python train.py --n_layer=10 --d_model=64 --n_head=3 --n_kv_head=3 --head_dim=32 --d_mlp=256 --vocab_size=4096 --activation="gelu" --norm="layernorm" --norm_place="post" --norm_eps=1e-05 --positions="learned" --qk_norm=true --attn_scale=0.177 --bias="none" --tie_embeddings=true --parallel_block=false --init="normal" --init_std_qkv=0.0625 --init_std_o=0.014 --init_std_up=0.0625 --init_std_down=0.014 --optimizer="soap_variant" --lr=0.00591 --beta1=0.95 --beta2=0.98 --weight_decay=0.093 --lr_head=0.0123 --warmup_steps=200 --schedule="wsd" --decay_fraction=0.318 --decay_shape="linear" --final_lr_fraction=0.0 --batch_tokens=65536 --seq_len=512 --doc_mask=true --z_loss=0.0001 --train_tokens=145700000 --steps=2224 --dataset="wikipedia_en"
Each number is 50 + 15 x the weight over its row's rms, rounded and kept within 0 to 99. Layers, rows and columns count from 0. The size before them is the row's rms in percent of the matrix's.

# layer 6 attention value, 96x64, rms 0.115, rows 43-65, columns 0-63
110:44 34 54 48 24 25 32 65 48 34 57 36 46 36 39 46 53 26 47 52 35 16 67 29 44 52 52 51 76 44 56 57 38 07 63 40 44 33 94 50 44 55 70 39 39 68 50 59 70 40 63 45 36 44 49 61 51 22 60 47 35 54 42 50
126:38 30 52 50 58 52 43 55 33 53 56 50 71 29 69 25 49 75 62 93 52 45 51 71 28 61 74 39 25 54 69 57 42 49 63 52 48 30 51 43 77 62 44 45 32 30 61 73 28 67 34 44 27 48 75 46 48 58 52 69 49 55 36 64
127:48 50 59 32 43 52 40 50 61 67 56 47 43 59 42 70 78 38 31 27 51 75 92 45 65 30 42 37 81 42 56 43 50 39 51 62 57 64 57 41 52 27 36 78 54 42 30 24 55 46 47 48 82 61 19 47 53 45 48 35 55 65 71 41
106:47 35 61 39 43 59 35 64 42 47 36 53 41 67 84 55 69 60 37 74 50 54 45 21 32 66 61 27 47 23 65 86 33 44 50 82 55 40 46 52 32 63 49 48 46 54 41 17 57 70 48 79 51 51 41 44 36 59 70 39 37 63 46 68
112:36 51 38 27 47 76 77 47 42 69 44 38 46 57 27 71 31 44 62 47 44 61 58 42 36 56 52 50 21 60 33 72 42 69 23 62 42 55 28 72 80 58 71 75 72 33 37 61 50 65 46 42 36 43 62 61 39 39 42 70 32 32 42 46
143:38 58 53 51 54 50 46 49 49 58 32 73 43 38 52 36 69 42 54 62 54 38 09 45 55 30 19 26 50 26 47 49 36 63 34 53 45 64 26 50 40 62 34 46 61 58 37 54 60 56 44 85 83 47 43 79 57 62 49 21 47 61 80 45
139:58 43 42 35 40 41 48 42 62 52 70 31 66 62 42 85 58 33 45 29 68 58 60 19 36 61 53 46 44 41 55 20 73 51 51 75 57 52 36 52 14 57 51 46 44 76 56 65 66 39 30 65 83 45 39 47 32 32 73 33 61 52 45 51
132:57 23 26 60 63 64 60 55 68 53 47 55 45 74 35 32 43 38 36 57 59 46 49 14 27 53 42 26 69 66 66 39 42 63 14 64 30 66 30 35 64 61 36 74 43 38 53 45 58 73 38 50 56 53 59 71 38 50 59 60 43 44 35 24
132:28 76 54 80 55 45 42 52 35 28 45 35 30 48 46 36 54 39 71 45 39 28 61 48 76 33 43 60 71 43 42 39 50 51 74 26 50 70 79 54 31 28 51 11 53 54 40 40 65 44 63 68 63 40 65 45 67 49 66 42 34 52 58 68
103:18 29 52 16 46 32 20 66 30 67 60 42 61 14 69 38 71 44 28 27 48 68 58 67 53 47 54 41 44 26 64 50 43 36 56 50 63 48 54 43 50 21 49 83 55 39 34 44 55 43 54 65 61 70 37 39 41 53 48 52 42 46 43 64
117:16 47 60 67 51 60 57 55 63 46 31 43 26 28 42 40 55 36 47 34 23 49 59 62 80 22 37 69 56 50 51 44 31 47 34 11 71 57 42 55 37 38 73 57 65 25 26 46 37 49 68 36 55 48 36 40 66 53 33 57 39 49 40 35
123:23 39 42 38 37 66 41 51 45 69 54 55 48 35 37 77 43 50 40 43 19 42 72 68 46 45 59 49 71 46 55 73 57 21 41 48 44 51 74 52 67 26 36 73 72 28 21 68 71 63 41 69 71 49 36 57 49 47 61 66 33 55 60 54
116:59 57 66 31 48 16 42 51 69 53 42 52 52 40 40 39 80 35 45 29 56 36 37 56 69 34 26 24 45 51 49 13 33 44 58 38 43 49 44 38 69 30 44 46 39 48 48 56 51 29 24 30 51 69 51 69 76 50 33 33 57 66 70 30
101:45 57 60 60 35 35 65 67 70 47 19 38 47 51 38 66 74 32 40 58 33 40 77 50 75 37 57 61 73 52 73 61 36 34 57 60 65 31 78 54 50 51 69 50 44 46 64 42 58 49 74 11 43 51 48 58 61 56 66 82 40 54 65 40
108:54 89 44 48 41 43 48 45 16 63 60 46 26 48 61 32 57 47 79 69 60 56 62 51 51 53 33 35 29 50 34 40 42 71 68 60 31 47 62 67 43 25 44 45 55 63 48 09 46 46 65 36 38 58 68 51 54 57 34 23 35 23 44 55
102:44 41 48 66 48 57 65 59 59 35 42 67 42 67 43 56 40 94 31 43 44 34 21 42 43 61 52 45 66 46 51 66 27 43 46 58 35 67 37 27 54 36 17 53 56 31 38 30 49 77 28 64 69 62 43 32 53 76 62 47 26 36 50 39
153:69 49 52 76 35 47 60 62 71 26 41 57 50 58 15 77 28 63 51 38 64 32 46 46 48 52 64 49 66 58 47 57 54 46 64 52 65 31 57 51 20 55 53 00 44 49 66 41 30 26 48 26 44 46 35 44 60 40 61 62 47 45 33 36
096:53 64 43 75 49 48 27 56 61 38 37 35 58 58 28 44 61 10 55 09 49 34 49 38 62 35 25 45 69 52 41 38 52 34 41 35 39 66 75 37 85 29 44 56 56 37 50 61 68 51 61 48 44 63 41 69 68 36 31 49 51 34 56 47
103:35 28 50 23 45 56 45 39 48 62 41 73 70 51 29 56 37 30 47 78 23 30 51 55 55 43 67 38 49 37 52 84 41 37 45 50 56 62 22 49 54 67 40 60 41 36 52 62 70 65 49 57 58 40 60 73 56 57 86 59 50 76 82 48
128:52 60 66 32 28 77 67 68 35 68 38 57 54 46 54 69 71 36 54 68 35 84 78 53 58 38 36 35 33 25 39 47 41 66 36 60 42 23 47 74 46 42 73 68 48 61 23 38 59 39 62 52 32 42 64 48 40 44 26 39 48 49 53 62
103:58 37 51 57 56 58 49 86 64 44 61 31 38 61 30 66 43 41 71 25 73 79 72 26 49 44 58 45 67 70 34 51 57 67 41 48 64 52 43 56 37 65 79 31 48 47 42 40 33 42 80 29 58 50 40 45 47 26 36 47 58 48 17 49
080:59 35 45 50 74 59 26 39 69 54 57 45 55 90 63 54 52 11 72 57 66 54 58 37 60 57 43 55 37 48 25 41 78 68 44 50 37 61 40 82 63 69 68 32 54 48 37 40 54 44 56 30 56 44 87 48 51 48 69 49 48 51 30 63
095:44 31 36 43 50 58 52 37 62 55 12 97 52 64 61 39 43 59 23 46 36 41 45 76 50 69 76 80 55 34 61 54 36 43 51 37 56 50 47 31 46 46 50 27 83 43 44 64 54 62 66 25 51 53 66 47 41 30 52 52 57 33 49 38
# layer 6 attention output (transposed), 96x64, rms 0.0965, rows 43-64, columns 0-63
112:68 72 55 57 63 59 58 57 51 45 52 72 53 60 36 28 31 44 60 65 58 63 49 50 64 59 36 58 20 71 58 55 69 91 33 62 54 49 00 47 39 68 49 70 67 39 48 42 33 49 52 52 49 65 71 46 40 50 47 45 69 57 38 48
137:63 61 56 53 60 54 48 49 65 71 50 45 59 52 30 72 43 29 54 13 57 67 22 37 55 09 37 68 71 40 35 36 47 53 62 39 54 25 57 64 29 41 62 59 82 51 43 49 72 47 57 69 82 57 53 58 55 30 46 48 55 53 59 29
128:36 62 32 50 58 51 55 46 29 26 38 43 49 26 51 41 44 70 49 77 32 40 28 48 39 92 72 24 50 47 56 50 69 47 35 60 35 56 56 36 47 80 51 30 39 64 50 62 42 52 38 59 09 56 48 81 51 62 57 59 37 50 46 63
108:47 71 48 54 65 55 76 28 50 64 62 35 72 39 30 41 38 37 71 42 53 54 64 61 75 64 73 67 61 69 55 36 49 47 32 39 56 66 61 36 60 51 64 77 44 67 74 58 60 42 36 35 75 72 67 71 75 37 49 59 51 48 38 21
117:64 38 70 79 34 32 37 62 58 38 47 45 65 67 68 42 69 60 64 47 48 23 28 38 59 36 54 51 93 50 55 50 45 48 74 23 42 52 59 59 26 39 42 41 41 41 56 22 43 54 54 54 39 50 54 21 67 62 73 34 49 20 42 52
136:52 54 29 46 43 62 86 53 53 44 64 34 51 45 66 64 35 56 39 42 65 61 92 52 40 88 74 70 42 50 39 58 74 27 55 30 48 48 73 26 62 51 61 56 32 61 67 43 36 47 56 31 44 50 49 35 50 45 47 70 58 59 20 47
134:36 50 65 58 46 49 55 32 58 42 48 44 53 59 53 10 59 59 63 75 20 20 40 79 63 70 50 50 41 57 43 82 25 45 24 41 25 56 62 43 55 34 70 46 54 33 26 31 50 44 69 31 36 59 49 58 56 59 28 60 43 46 43 56
143:49 78 60 54 54 59 29 72 33 56 29 25 59 40 52 67 69 81 64 63 40 61 39 52 69 65 44 57 63 33 46 59 63 53 72 55 50 31 75 50 51 61 99 54 54 55 55 33 43 33 51 40 38 52 53 31 61 51 82 43 49 31 38 50
142:68 33 30 18 21 38 44 59 71 61 57 72 52 54 46 62 29 43 25 59 64 57 62 55 40 74 63 44 11 72 59 43 51 61 23 71 56 45 16 57 57 65 46 68 51 43 65 40 41 45 48 47 46 58 43 69 38 47 51 61 62 78 45 47
117:61 65 47 58 51 56 92 55 45 51 54 63 66 81 41 59 22 48 61 62 30 37 43 49 41 69 46 57 57 68 30 47 70 53 34 46 48 38 59 35 32 77 59 23 59 69 55 72 47 62 48 64 57 71 68 80 59 63 43 68 53 30 69 35
116:56 40 50 42 56 19 44 77 45 47 55 63 54 67 64 72 41 61 55 64 63 51 57 49 22 57 73 24 22 32 61 39 80 57 44 77 61 54 51 52 45 55 24 31 33 63 53 57 41 48 35 64 36 34 80 64 35 58 68 28 54 50 74 52
129:40 42 62 50 50 30 73 44 52 46 35 46 59 58 47 49 45 33 61 56 60 41 27 57 42 79 50 35 47 67 50 29 75 68 59 30 45 43 26 47 10 72 48 37 53 60 68 20 43 37 55 61 11 46 61 57 66 23 38 33 44 47 62 64
099:46 50 14 62 60 71 53 62 43 32 58 66 44 54 40 70 18 51 36 51 55 69 58 36 28 62 57 66 45 28 51 67 73 48 50 41 51 61 48 49 55 78 64 41 48 55 47 72 45 76 80 64 29 33 52 38 25 62 64 68 51 72 28 64
110:62 61 30 55 75 37 25 59 36 52 53 51 46 46 26 33 30 52 80 50 51 75 36 38 38 46 47 32 37 61 55 58 56 66 22 53 63 77 44 46 57 85 23 62 42 59 48 44 14 37 39 55 35 42 67 47 42 54 43 24 35 46 48 30
117:69 43 24 51 29 61 27 38 57 43 54 55 46 38 47 62 35 61 20 48 40 46 44 12 65 55 64 63 70 61 51 61 58 42 51 41 48 34 32 56 61 61 42 59 57 29 73 68 47 52 49 60 95 60 24 65 48 63 71 78 55 54 36 38
123:21 30 78 42 46 34 43 44 43 52 31 30 63 32 26 61 50 33 64 42 65 76 65 54 47 63 60 42 44 49 60 39 43 61 65 29 48 55 62 44 39 59 75 59 38 76 78 46 68 47 48 28 38 28 51 63 77 28 57 31 40 47 49 79
157:37 44 70 32 62 32 27 35 47 56 51 38 66 24 46 18 57 40 53 49 44 68 49 61 42 17 36 55 36 53 65 55 21 81 36 63 42 74 53 48 76 55 45 90 37 54 50 40 60 65 64 48 38 35 64 53 44 50 38 31 43 64 50 65
093:55 51 37 51 43 44 46 64 50 46 48 66 52 41 55 55 53 58 31 88 48 75 41 59 20 72 42 32 33 54 58 42 64 46 53 57 35 35 12 70 23 68 54 39 39 51 58 54 32 67 41 36 23 42 43 23 40 56 73 49 68 62 41 81
117:49 56 32 65 54 55 65 77 29 59 56 38 62 53 55 40 57 63 81 33 69 54 46 46 55 55 29 63 61 63 55 40 68 42 48 33 72 52 79 35 61 59 43 52 55 67 50 29 23 34 42 50 16 62 59 35 54 39 13 53 44 25 26 35
127:78 51 33 63 62 34 59 35 66 23 55 55 66 52 65 27 46 51 50 27 36 06 25 49 55 62 72 39 66 60 69 50 53 27 37 30 59 64 46 41 41 48 33 33 57 33 60 65 30 47 44 63 69 57 67 49 48 41 62 64 54 50 38 21
103:63 74 71 49 42 44 33 35 52 49 41 58 70 34 75 30 58 67 37 66 11 27 24 65 40 39 45 45 42 43 66 44 42 73 32 87 38 41 64 54 53 34 55 55 48 44 46 56 64 67 38 53 46 60 69 53 51 83 78 47 50 45 60 54
083:53 78 67 53 68 54 62 50 19 28 37 43 47 31 34 46 41 70 40 20 32 54 47 35 62 50 42 40 63 29 51 93 53 39 65 40 36 48 45 16 63 79 41 55 38 53 51 68 29 68 50 72 48 54 48 56 40 70 33 53 40 56 55 57
# layer 6 attention query, 96x64, rms 0.15, rows 64-95, columns 0-63
076:49 91 65 65 43 53 29 53 50 63 61 50 57 11 63 56 45 31 35 63 38 52 42 38 19 65 42 71 52 61 47 63 63 47 44 60 24 41 57 67 58 50 34 50 47 25 60 33 62 80 29 43 30 54 61 31 68 69 51 37 31 52 41 60
111:47 43 47 67 58 18 76 51 61 41 51 31 59 39 37 45 39 48 45 53 58 83 41 33 44 30 54 29 71 37 69 45 30 75 70 50 61 48 41 56 46 32 66 59 21 45 50 44 47 49 12 41 53 50 44 77 79 55 54 53 36 42 54 18
098:54 58 27 46 58 83 34 62 48 36 67 34 61 53 27 39 41 77 77 40 64 44 36 25 76 49 58 53 65 34 24 73 48 39 50 42 63 47 59 45 71 67 41 47 36 58 26 53 35 29 49 78 23 68 51 61 51 75 47 43 49 46 45 37
121:48 57 69 43 21 44 23 54 45 45 54 63 71 30 27 60 40 50 30 05 70 25 36 32 58 66 59 37 39 31 42 33 33 65 58 31 48 46 39 62 43 56 61 49 46 49 67 58 81 66 81 35 41 49 42 39 50 62 47 43 48 66 45 62
099:43 51 37 52 32 49 12 47 30 49 37 36 14 46 42 34 47 44 52 43 45 71 55 38 71 60 46 48 36 67 64 41 37 56 48 62 40 51 63 51 78 33 32 75 11 54 51 66 29 41 52 30 57 34 38 35 59 62 68 16 36 55 47 44
093:42 79 52 64 73 71 45 42 49 46 58 60 38 12 64 47 45 37 65 54 40 56 48 69 49 64 35 89 49 58 52 29 64 70 46 41 41 32 54 47 47 59 52 56 64 76 21 79 32 48 27 49 63 60 48 39 60 78 60 37 68 62 50 64
112:44 30 43 50 26 63 24 73 50 52 80 68 74 51 17 57 54 60 74 38 49 48 55 85 55 36 17 47 44 51 49 45 43 44 28 48 78 36 40 70 66 69 56 66 56 50 56 51 33 60 44 39 46 16 48 51 63 37 43 54 71 49 45 46
095:53 30 69 28 51 43 34 69 69 67 46 54 19 50 47 80 54 74 49 33 40 41 56 41 63 43 51 56 41 61 58 78 80 56 53 37 44 46 48 50 56 60 03 50 42 60 28 27 28 44 76 40 43 44 53 27 43 58 46 35 69 56 43 43
065:59 62 39 62 54 74 36 41 43 51 15 41 36 62 69 40 55 68 66 68 66 49 55 44 67 29 44 54 71 80 89 80 41 34 43 57 43 44 40 44 32 59 77 47 44 50 46 38 53 59 24 41 70 49 61 26 49 82 62 49 50 45 41 56
114:27 47 50 69 75 52 33 37 40 55 44 56 54 62 40 20 70 50 74 40 66 38 53 84 45 55 64 66 32 40 49 51 72 55 36 57 50 86 57 39 47 47 47 65 66 24 63 48 23 52 62 38 63 31 56 16 35 41 38 37 39 43 38 67
138:36 31 64 42 55 30 70 75 73 52 55 47 72 71 46 64 52 56 64 35 65 55 40 45 48 23 69 23 37 38 54 49 15 74 55 67 56 44 54 74 56 29 50 44 19 39 43 48 26 55 65 40 44 33 65 63 36 31 60 52 52 63 73 48
079:27 56 59 50 62 07 76 51 31 49 34 60 55 56 37 54 58 43 52 65 47 71 70 62 56 25 33 75 51 23 55 73 40 45 64 44 77 56 55 98 52 48 53 54 58 46 63 71 69 60 48 53 47 68 58 48 34 41 36 39 57 52 49 59
092:57 69 21 89 46 22 45 83 58 38 54 64 38 54 64 50 44 47 60 68 66 48 74 11 60 45 71 53 84 55 36 55 48 73 50 36 52 52 50 65 34 31 57 47 49 32 37 37 37 46 60 51 49 64 45 41 60 66 44 54 71 52 44 73
092:44 51 27 28 38 30 41 54 32 19 39 47 54 41 56 36 42 45 47 64 56 71 41 33 52 41 29 10 52 76 61 52 54 45 50 60 35 55 72 54 43 46 77 58 37 44 31 84 25 49 49 60 32 66 65 71 38 73 50 57 65 39 68 55
133:73 50 35 58 65 56 57 22 32 43 52 40 27 44 80 52 37 35 26 62 43 21 50 49 76 51 43 60 25 57 60 08 67 58 56 35 47 66 26 62 50 36 37 42 65 51 62 45 68 61 45 81 25 69 58 53 52 48 54 54 51 68 52 54
093:49 65 58 52 50 48 86 60 54 80 42 42 54 53 29 39 41 15 39 62 67 54 31 24 45 73 33 46 50 32 56 64 66 48 62 42 39 36 28 44 40 75 58 47 56 75 31 49 62 64 59 39 27 44 49 61 48 69 32 63 59 73 38 75
063:75 77 57 22 59 48 36 68 56 75 37 57 65 55 37 35 32 74 43 54 28 52 32 47 53 55 45 66 38 72 49 42 44 24 28 22 24 32 34 63 40 54 64 45 73 35 49 66 41 28 55 49 41 38 44 51 42 45 64 32 39 71 37 67
099:35 53 52 61 55 40 31 62 36 35 59 45 70 36 12 39 42 53 71 17 70 49 69 50 59 50 39 64 56 51 49 74 53 71 53 19 57 65 52 33 54 53 34 60 53 41 73 48 33 52 37 74 59 62 33 55 65 33 29 49 42 66 16 29
093:56 68 81 64 58 38 32 60 52 50 54 58 39 54 16 49 31 68 70 42 32 44 62 45 56 73 74 61 29 45 46 40 47 36 50 66 24 64 71 27 48 81 28 74 44 64 55 25 35 41 54 48 51 45 78 25 57 62 53 42 38 53 40 51
119:48 42 45 56 41 49 74 70 61 43 68 61 77 37 34 23 38 68 21 76 52 46 50 69 43 42 65 91 43 68 84 54 49 59 36 27 56 71 24 51 57 48 46 34 44 24 47 35 39 56 64 56 41 43 55 42 55 34 54 49 41 65 44 66
093:67 63 48 83 66 54 35 43 53 38 54 64 38 50 45 88 45 41 35 60 56 55 41 60 45 36 26 52 59 57 61 36 17 40 53 79 67 43 59 66 88 57 41 48 56 57 65 85 52 50 45 40 63 42 61 57 37 57 48 89 65 41 46 54
096:45 42 12 30 44 36 52 45 48 53 25 51 48 34 81 85 56 39 34 53 77 61 40 53 30 55 54 59 46 47 36 40 56 62 37 66 66 30 43 35 68 54 67 47 60 43 84 31 56 37 46 40 61 67 51 64 44 25 76 71 44 39 46 34
097:29 32 73 45 56 52 42 30 56 47 48 37 65 43 34 72 41 54 46 54 37 47 56 63 55 22 46 63 56 47 36 58 73 72 68 29 36 24 41 46 50 54 66 35 62 68 25 65 86 52 41 56 55 67 56 57 57 62 49 73 67 39 31 91
090:52 43 51 41 48 67 81 38 45 55 47 45 39 48 58 68 48 69 25 42 38 36 68 45 84 91 62 64 28 54 42 34 37 24 56 27 29 58 45 57 41 59 77 52 54 60 52 53 50 65 64 51 51 75 64 43 35 59 52 70 33 57 39 18
112:60 58 52 40 52 63 15 55 25 52 48 54 25 31 61 48 18 28 37 64 59 66 55 50 54 37 62 53 55 78 82 59 26 65 37 72 44 38 33 66 44 53 52 52 41 60 36 42 66 71 73 57 60 51 43 36 43 66 76 53 76 66 36 44
051:51 43 60 35 43 32 52 38 31 66 34 77 46 62 48 56 61 33 55 66 37 42 24 64 52 43 40 72 71 58 45 40 36 71 79 47 46 54 43 63 07 65 54 61 35 45 38 54 38 57 38 26 36 39 33 48 64 28 33 67 56 24 40 75
105:44 38 29 61 40 40 38 64 51 50 32 39 37 43 25 86 35 60 70 39 59 72 59 68 40 36 55 43 49 71 50 42 46 81 45 52 74 30 64 37 51 50 38 60 57 43 64 66 41 29 38 38 59 30 35 47 37 36 35 30 21 27 29 31
065:47 48 48 58 65 46 44 51 30 52 32 55 49 44 54 27 47 57 53 32 89 48 42 67 44 87 33 45 39 74 49 42 64 52 50 46 47 47 19 40 49 47 51 46 49 57 76 59 43 42 44 36 28 43 52 33 90 62 70 41 67 31 93 57
052:45 33 73 34 64 48 28 46 52 13 26 32 65 53 27 54 76 57 78 68 66 54 53 39 62 67 50 59 52 55 53 37 40 44 43 57 65 60 57 51 23 48 32 39 71 52 35 36 40 49 55 28 48 13 70 44 36 61 56 36 37 64 38 69
106:43 31 29 58 58 63 36 36 81 42 61 68 43 47 35 53 59 46 89 47 72 60 28 53 29 54 35 41 25 45 70 26 49 64 62 57 67 65 44 62 47 43 48 58 46 59 77 52 36 22 52 34 30 41 54 52 69 27 45 33 40 65 51 77
122:36 52 31 61 75 62 47 36 00 35 43 44 33 48 74 52 60 37 49 65 48 67 55 43 64 58 38 46 65 19 68 52 33 60 65 17 21 37 37 56 43 35 58 70 32 36 61 43 46 57 54 57 35 56 36 54 60 43 63 44 58 54 40 72
118:53 27 37 57 60 56 43 47 31 28 60 39 12 67 49 50 41 46 57 86 59 85 81 37 56 40 46 73 66 52 44 48 62 40 59 40 48 59 50 58 50 58 51 66 45 25 45 44 35 34 46 81 59 47 79 34 71 64 66 51 69 46 37 46
# layer 6 attention key, 96x64, rms 0.14, rows 64-95, columns 0-63
093:39 55 79 73 45 29 40 42 43 67 33 54 59 25 56 55 61 24 31 63 10 52 40 44 45 43 43 65 61 36 39 48 63 67 59 48 27 35 48 66 28 40 59 76 33 44 53 38 50 59 50 30 48 43 76 44 88 49 78 44 55 58 47 46
100:67 57 48 60 32 39 77 33 56 46 52 58 60 12 48 43 61 43 49 72 34 78 59 29 54 20 55 32 42 52 48 49 40 33 58 63 78 56 38 45 46 59 44 46 37 54 39 44 09 34 40 45 36 63 71 72 56 59 63 41 31 24 37 39
104:56 88 51 53 69 64 19 63 27 53 43 34 55 44 64 53 61 57 75 52 43 72 28 11 56 46 53 52 55 34 36 70 39 42 51 37 53 56 53 38 68 76 68 65 26 42 54 60 33 53 39 75 34 41 48 38 42 55 38 40 33 53 46 20
099:59 64 44 56 55 61 37 59 61 47 57 50 62 21 60 68 36 57 46 31 38 41 28 38 70 55 60 46 75 58 76 47 69 76 70 52 23 31 23 55 24 26 59 24 51 49 63 67 59 71 64 22 64 49 48 41 36 50 43 47 73 68 40 57
126:15 43 59 53 18 54 53 49 51 64 66 41 36 60 71 50 50 51 67 38 44 56 39 53 45 59 30 46 49 60 65 29 15 53 45 80 72 52 68 52 84 52 50 61 43 76 64 56 35 39 63 40 66 33 38 41 67 49 75 33 46 27 72 49
105:57 60 50 32 67 52 69 19 53 35 63 63 34 42 39 55 50 49 49 54 09 66 39 54 49 33 62 63 46 38 39 43 72 52 54 67 42 36 72 44 48 63 22 64 75 53 14 65 54 54 58 37 46 60 79 64 50 49 43 61 50 72 12 54
103:72 42 40 36 65 72 43 40 34 56 85 43 46 41 40 68 54 59 62 30 65 30 50 77 76 48 38 63 46 59 65 51 31 25 44 26 46 14 40 43 61 54 58 45 49 77 50 54 40 44 49 68 53 42 36 35 40 53 48 76 53 29 64 20
098:38 57 55 57 41 45 32 70 71 53 72 49 63 68 77 52 68 57 20 37 54 44 59 51 60 73 45 48 64 52 68 61 46 68 36 22 58 36 37 61 85 82 21 41 45 83 55 37 35 49 39 63 47 34 53 41 38 42 57 48 27 58 44 45
089:57 44 57 75 75 57 46 52 61 48 38 31 58 59 69 66 54 62 55 67 43 56 62 38 67 45 59 33 70 72 94 71 35 31 33 59 47 38 41 77 60 45 49 69 63 60 82 72 69 61 43 49 50 55 60 53 71 67 71 45 65 61 38 59
088:47 71 48 60 55 35 17 82 52 27 40 54 80 59 46 21 53 53 67 35 37 36 48 45 56 44 52 65 35 43 72 47 54 65 32 74 45 51 54 57 38 36 42 81 68 48 66 80 51 49 43 60 20 50 59 45 70 28 57 45 42 25 43 43
115:33 22 44 55 53 65 53 65 59 49 67 48 40 72 62 53 29 44 32 24 69 62 38 47 44 38 40 30 58 43 55 45 27 67 62 52 54 44 55 79 63 30 41 53 24 08 51 39 63 57 66 74 37 23 51 57 49 29 66 49 57 59 79 49
099:49 50 52 58 74 47 63 49 15 47 49 63 55 09 50 61 65 48 31 51 56 57 50 63 49 58 60 70 58 26 31 67 49 44 58 68 78 45 66 72 39 26 43 31 61 57 56 83 75 40 31 36 57 56 51 29 32 59 50 55 69 67 63 66
114:45 66 53 53 57 41 52 58 27 50 62 61 58 99 64 47 61 61 27 44 59 62 58 23 30 51 84 22 42 53 71 44 37 59 48 48 67 49 70 43 58 49 60 64 53 61 66 38 38 30 62 53 52 43 38 82 64 68 40 43 57 30 64 26
096:54 38 35 40 64 32 50 32 45 42 27 15 34 45 37 54 60 47 45 55 38 45 51 60 77 37 53 33 22 60 71 22 69 68 51 54 50 46 56 67 25 59 38 29 48 50 29 76 38 52 31 28 52 71 49 78 26 48 56 44 59 40 55 27
109:71 44 30 60 51 75 56 42 49 31 81 64 20 64 71 45 31 41 54 41 35 26 31 41 66 41 59 73 40 50 58 41 38 31 40 23 58 32 33 58 53 30 27 37 54 39 67 31 36 43 42 76 42 54 47 53 52 50 36 43 57 30 79 43
104:37 29 35 46 43 48 55 47 55 46 74 66 61 59 50 79 29 38 44 50 72 33 42 48 49 71 58 45 36 34 64 48 59 43 54 64 30 47 41 73 22 70 24 47 58 54 38 50 59 67 65 18 55 65 19 77 50 84 41 70 39 61 52 56
076:42 55 93 30 30 50 61 36 42 53 67 58 66 54 23 53 49 66 28 58 41 56 20 43 56 82 30 61 52 33 57 51 80 67 23 26 63 32 61 50 68 57 62 66 71 42 59 47 68 34 51 47 56 41 62 57 47 58 69 58 51 55 60 63
100:60 46 54 20 56 51 67 50 54 31 47 50 57 62 17 28 42 16 64 34 61 47 70 67 63 35 38 69 58 51 59 62 52 60 58 30 55 68 54 71 29 61 38 56 49 77 39 42 75 62 44 45 73 48 55 63 32 54 18 66 39 53 21 57
105:39 76 50 63 51 52 47 57 26 49 63 47 22 30 10 41 33 73 69 43 34 43 46 40 48 35 53 50 45 59 41 73 38 12 63 46 46 63 52 53 56 74 62 66 49 65 55 24 30 63 36 35 36 40 54 16 49 70 48 35 61 51 43 47
095:46 42 46 64 47 42 86 45 51 34 73 20 41 56 82 20 64 45 40 77 64 37 52 50 54 36 76 71 21 53 79 50 68 55 31 44 57 61 47 34 57 57 55 38 66 47 47 23 54 61 45 36 25 52 53 53 50 52 61 65 39 63 35 61
090:55 62 47 64 62 51 35 46 50 36 26 78 36 56 77 58 26 42 44 57 62 39 47 64 60 61 46 41 43 37 44 50 11 42 61 73 55 32 75 67 52 68 57 77 48 65 35 72 32 26 60 19 54 35 53 39 67 60 50 62 78 52 60 44
109:56 68 37 31 44 78 55 57 48 64 36 55 38 68 47 54 21 55 37 56 34 66 36 47 32 43 33 57 60 45 41 25 45 31 62 63 85 43 33 56 59 66 57 28 63 57 73 71 71 59 43 66 50 59 44 83 48 22 55 65 53 45 51 20
109:29 54 75 44 47 21 33 55 49 67 41 51 91 64 41 49 33 60 69 42 71 64 44 44 31 42 45 53 42 60 33 60 35 60 64 30 59 40 62 51 50 59 76 53 57 40 55 58 70 40 60 57 53 67 83 62 52 39 54 20 25 57 20 65
091:47 54 43 52 47 58 72 58 64 41 42 46 50 25 48 42 10 40 41 48 53 39 87 60 34 85 39 32 34 46 55 58 36 64 48 47 32 54 44 49 52 21 54 45 32 37 68 47 41 67 53 48 37 47 56 28 23 29 42 88 28 58 36 50
094:66 54 34 44 62 49 45 53 35 45 60 59 50 36 38 31 36 34 24 68 27 64 52 55 56 39 42 46 50 51 58 46 60 72 51 71 78 46 49 67 58 64 14 45 08 78 38 42 67 30 62 47 50 66 60 44 31 45 82 74 61 48 57 38
088:59 51 42 44 41 64 43 50 58 72 44 75 44 45 49 58 69 71 44 30 36 58 26 63 41 43 63 53 51 34 63 56 67 75 78 46 44 55 62 53 47 71 87 61 23 45 51 63 75 30 37 60 67 63 50 48 56 40 43 82 53 48 60 90
115:53 44 26 39 60 63 52 66 55 27 42 46 48 64 37 50 55 57 83 58 43 55 63 29 42 57 36 30 49 51 74 35 60 64 72 24 53 40 56 19 68 63 35 49 59 71 48 47 39 16 60 41 32 29 61 66 67 69 68 32 47 36 29 64
087:39 34 33 42 67 63 50 70 75 65 52 50 43 43 61 35 76 50 51 28 63 62 32 45 34 80 40 68 69 74 52 26 38 55 47 57 65 23 26 56 46 43 62 64 36 41 57 35 42 19 46 42 22 33 58 74 60 66 57 42 58 43 68 55
090:72 40 50 32 32 60 25 68 20 42 51 33 66 57 40 55 62 43 49 52 55 32 21 40 34 60 60 53 36 73 56 49 29 64 65 39 64 81 71 24 47 46 56 60 38 42 50 44 26 47 39 44 35 17 45 77 39 38 38 46 40 52 23 47
097:30 38 19 62 62 40 56 40 55 64 57 52 59 41 29 59 48 40 37 73 49 56 64 57 46 42 51 62 17 42 65 41 58 66 31 62 58 43 53 35 54 42 32 59 37 73 65 46 60 36 46 20 39 49 65 61 36 16 47 18 54 75 38 83
116:23 23 46 64 72 51 36 44 43 49 69 41 45 37 60 56 58 48 52 42 64 46 36 72 66 52 32 13 57 21 63 57 31 50 54 56 59 53 67 52 60 54 35 51 27 57 66 30 31 33 43 62 33 31 33 41 64 35 63 33 29 47 54 12
118:45 37 63 51 51 47 48 59 50 64 35 58 32 27 45 74 50 44 38 66 62 95 53 51 53 33 38 65 66 36 53 31 46 49 82 55 57 47 37 67 68 56 19 41 39 21 38 56 69 73 35 44 73 45 45 33 56 33 62 68 61 47 50 79